config = dict(
    attn_scale=0.177,
    init_std_qkv=0.0424,
    dataset='wikipedia_en',
)
Each number is 128 + 32 x the weight over its row's rms, rounded and kept within 0 to 255. Layers, rows and columns count from 0. Numbers have three digits each. The size before them is the row's rms in percent of the matrix's.

# layer 8 MLP down (transposed), 1536x192, rms 0.142, rows 1004-1011, columns 0-191
100:088171072116143146161133069139115125104112119112134130215112068125153133156138147093144118122156141167128117112081162103184099087139125143164172145105148128113154151135161178145104076223149111104174123125151191107210161128127169147140162114104119154119121171149097153143096076184091045111153167069144184143143118134122142187094087142139075106111145181124087150134163135122134120088142099150177126118147138158118168157176102097103103119119153130140154118103102121176143172127117105119015098126131137110119172105141072125153110101156143147151157139046125131137086184101072076126
095:137103107114165122147168118068165146083148131159171135240135097149136086117118090115147094072111130138124106112131136182129100121139113166156109137115119127096086132144122175097119137134158109164125122127142168166092105085108189122136113075104100116112095092074139138088116198111153137136139105120180255138102159176156115130165037172162115115087105158140174155112088121125156102112109159078161118170125143186110084119133151179130136148188175152095092071133112185187109146098127124077121083127084173154081134131120108162101117117160137142092132149059117157134150081107143111113
085:102137100121122154112130097087097129185113138146087086174115137144111112112148217139131106085172157121135089182094132186169146157078121200140111098136084172121136169118129171160131156092084141143186099145129126172124171110126106168205194115086102157127132125151103117163083105141107163127138116071097044120176113084093086102127113075153136101137029122127118174156127133117079140173079095101148137147114155115163100094157097151091143124122153108153069121163131125207137160098130070096106113119149142144168118135115088105107123081136108137053068101143127184100158088139102142137
096:167064159148123186198114079112120135105136098066130117156148134162179078139127161081161146114101135140139090175098175142117083103163121134153121124130118131115115149103066132120140134139153122103204157152166196191099130133098145133155159101128119122156108109171117152085157123147103144132119150114104255115113114043101163144136106130138117141124148153100158108125144158117082109116126151111137109154109165090098131090160144086158118119103119144127158120128086092072147122077082155118136081181130143150143126093185173203067098136121091131134146146112121164119139109077222094151
108:128128125123142117121102101123108136153145139148121156158138145113085052125127127144126128150158153155128158129139179168133154102104100105145180173136133164095092088101134080180163110101173106161145072094101163101084112108086188204223171114085103121106148106162072125151149088149204166184046170151126181094144126113083151085164129095159098189130142160123112103088120143120179106090200189119115155133104159098166119117160062096126142115049119111121138143106142144136134125131150120137125188092116134092090110148123188051118137126067102108147098142111137151188169136120126159132
092:111111075147120152107156131085154127115135098114125171120097137138094078143140111111138049068080099127167168111143123049112108092114133077122095099117159131149177189138143167076146141141175105155154176102180134138175053109128122120193166160179142114168119102137107102143134128111143142126128083075128255073122148155095107135090118147120142125130170067093105068093149166136099096100088122132117101104131113091123140119155187126163189126140150147135156110154139091102152099157157123136117148092094161142116108128084099120155102106091102128135141084159098136120139175058162151077
070:083164139103148125120109106072088094193180096061148155149135121119143115146199129146135097145167148170178131111165133146125125182142166124130184093145102136123156154111124147139136139053150190171165128083085133126133096111115118133126218071115168118118139176127077126165119141126095117156144095110145000111158121146096131139101160088195124068115151145088169129114149129055153119137128121121173149145128129134171078122114149051061120154179141125101127125131135122133150109083131108120108113100087107115118132087143102138115161178135106121150120166156145090162158097128141165141
074:122111184138126140143042090123133073177165146084102146135135132103134129120179117140104107133104085152160141100089128079136161143158191146086155094140092112161178168125153171112121143124122183129089167102087157192136159121159118147166163114154095136151144135138102140125133150127081119183133015156123085148097106153119152114104105085122135102107101149153173128162139136104152148155158117164122139121139141136148132107139066087140086131072097201055095157206158125111103063094086071047105147105088146157109154190137085128171142159090139077139130115157143145193143130173108163158
# layer 8 MLP up, 1536x192, rms 0.141, rows 1005-1011, columns 0-191
093:118173158113150152081162114138189127130094128155048139143095114079141136068094129181115151116138146122117131119156157187191136102197145164094129177128209137113102118148124161114146145184106114108136108049114104067114073083085195123176149182172144120140119092120106109146104111114128123069133163153140110115106125167144106096126159126159159106106061076181146140085128149121158192121061128176151081079137098155086087070107157164115075123112104081112120091127116130106170137139126125131098149133153126103138089130098163082118094085135149136214138160081161100145128140115129193111
096:155105121145192124116142054120165201135097176119128086131126108057117102135114078089169106130095081101137116149121094111122105139121030102124084105113119114144128115102142106094108078132142138162151156131090171116113104117129164159098079128110060184080126169118152092069167141123164165121137168070168102128134162132160087128125108125122095095084177151147176092075032101169167116127151144192133120157163110130152148139066162117234106070133120089144127059110146101081111138118122131137100205098150094134126176129145146160113123103148115121154139123117160150144093138162125107097
106:089091128188159107167176050154071126158130137103093057134153145104074098093152153126115116134118137149174163162121146156119149141201168105051096089077158165089138130175131118173107047141172112085136111099171129150191132099105119165148081161168105134057075139114100124153114202095112116096147123147106109127112091131105107111182127166085087127095178071181147139101128150150144144127177110101155058051133130137127130126202123097150138140099042140172124116143132100075087166140102136139146125137100126097141113087151131171131118099131133100157180148111136143119125107148102127140
109:150151168079147132117168171113118160091137115147127129147158139156130109128158147085104153087112087177161117132102115133199167085128092115091098161121166105106081092123128111188122133171185115135096164142168209131124185107080141104168108177113135156147123144146165159127145159155176071140114150182171107123079116105092189179155144063102167103130132123114135128140131099208121122110175093089131130131166137167138112144163091137154132114027079180102054167081187135126100105147151140144144153154155109042138132152104151116183126179143131115105136119161117165147160135152112153048
089:110083147080122072130109107122100147146162065160112112146137095099123177059121119166143185125128115127111145139140124136189102141082161141092145157122139186053092085112137163110126101120119163139090115158158128119141125168125153168105108154196100119133156129168146199147102069110097093064102217125127126135083117123137082154136188171147127139107111062153205104061124161057133185120116130123152164113119087148125137141122119139162112066162102158156120139071118152124124149161059154124068108193118109137173143076063167117103147085125164121136128127110169140108109155067164147147
076:189169099101117118083231129205197132118158195172107157112110155066076107167084147139124182200127128129126126168105152129151121092107142119139102081158108118106090114090101120133152114143124133126128133150170098119151104125122120114109015137107076069133112135128110190078128192174151164112122136080117121118152074135121096108114155089112110099163107143167132123109128114174142144107105122152119045070131094103135190101109133131130156081097118125164091128148143137164085137109169127163076137096133147152134121139058119158148126074093172133074167095161135191100110110129155101117
073:201140099092077085145146132151101123136122141152079145149126153113087153134072088095142130168109161150197159124135130172179118079100124071123108188096172126092124160076119169102093112122185121095118111144162172163139143108156110120126061101129122114067086072074108136137132145163105147120131112162173126113196171082124124125137066117057118105095123124138153117120076114127175164140104144089083147073119128106124157097178133168133090139158119095177057158028091102114161100115156124147101130126123140098149079105102153096144143158143118093125116122082161148038109135138096062098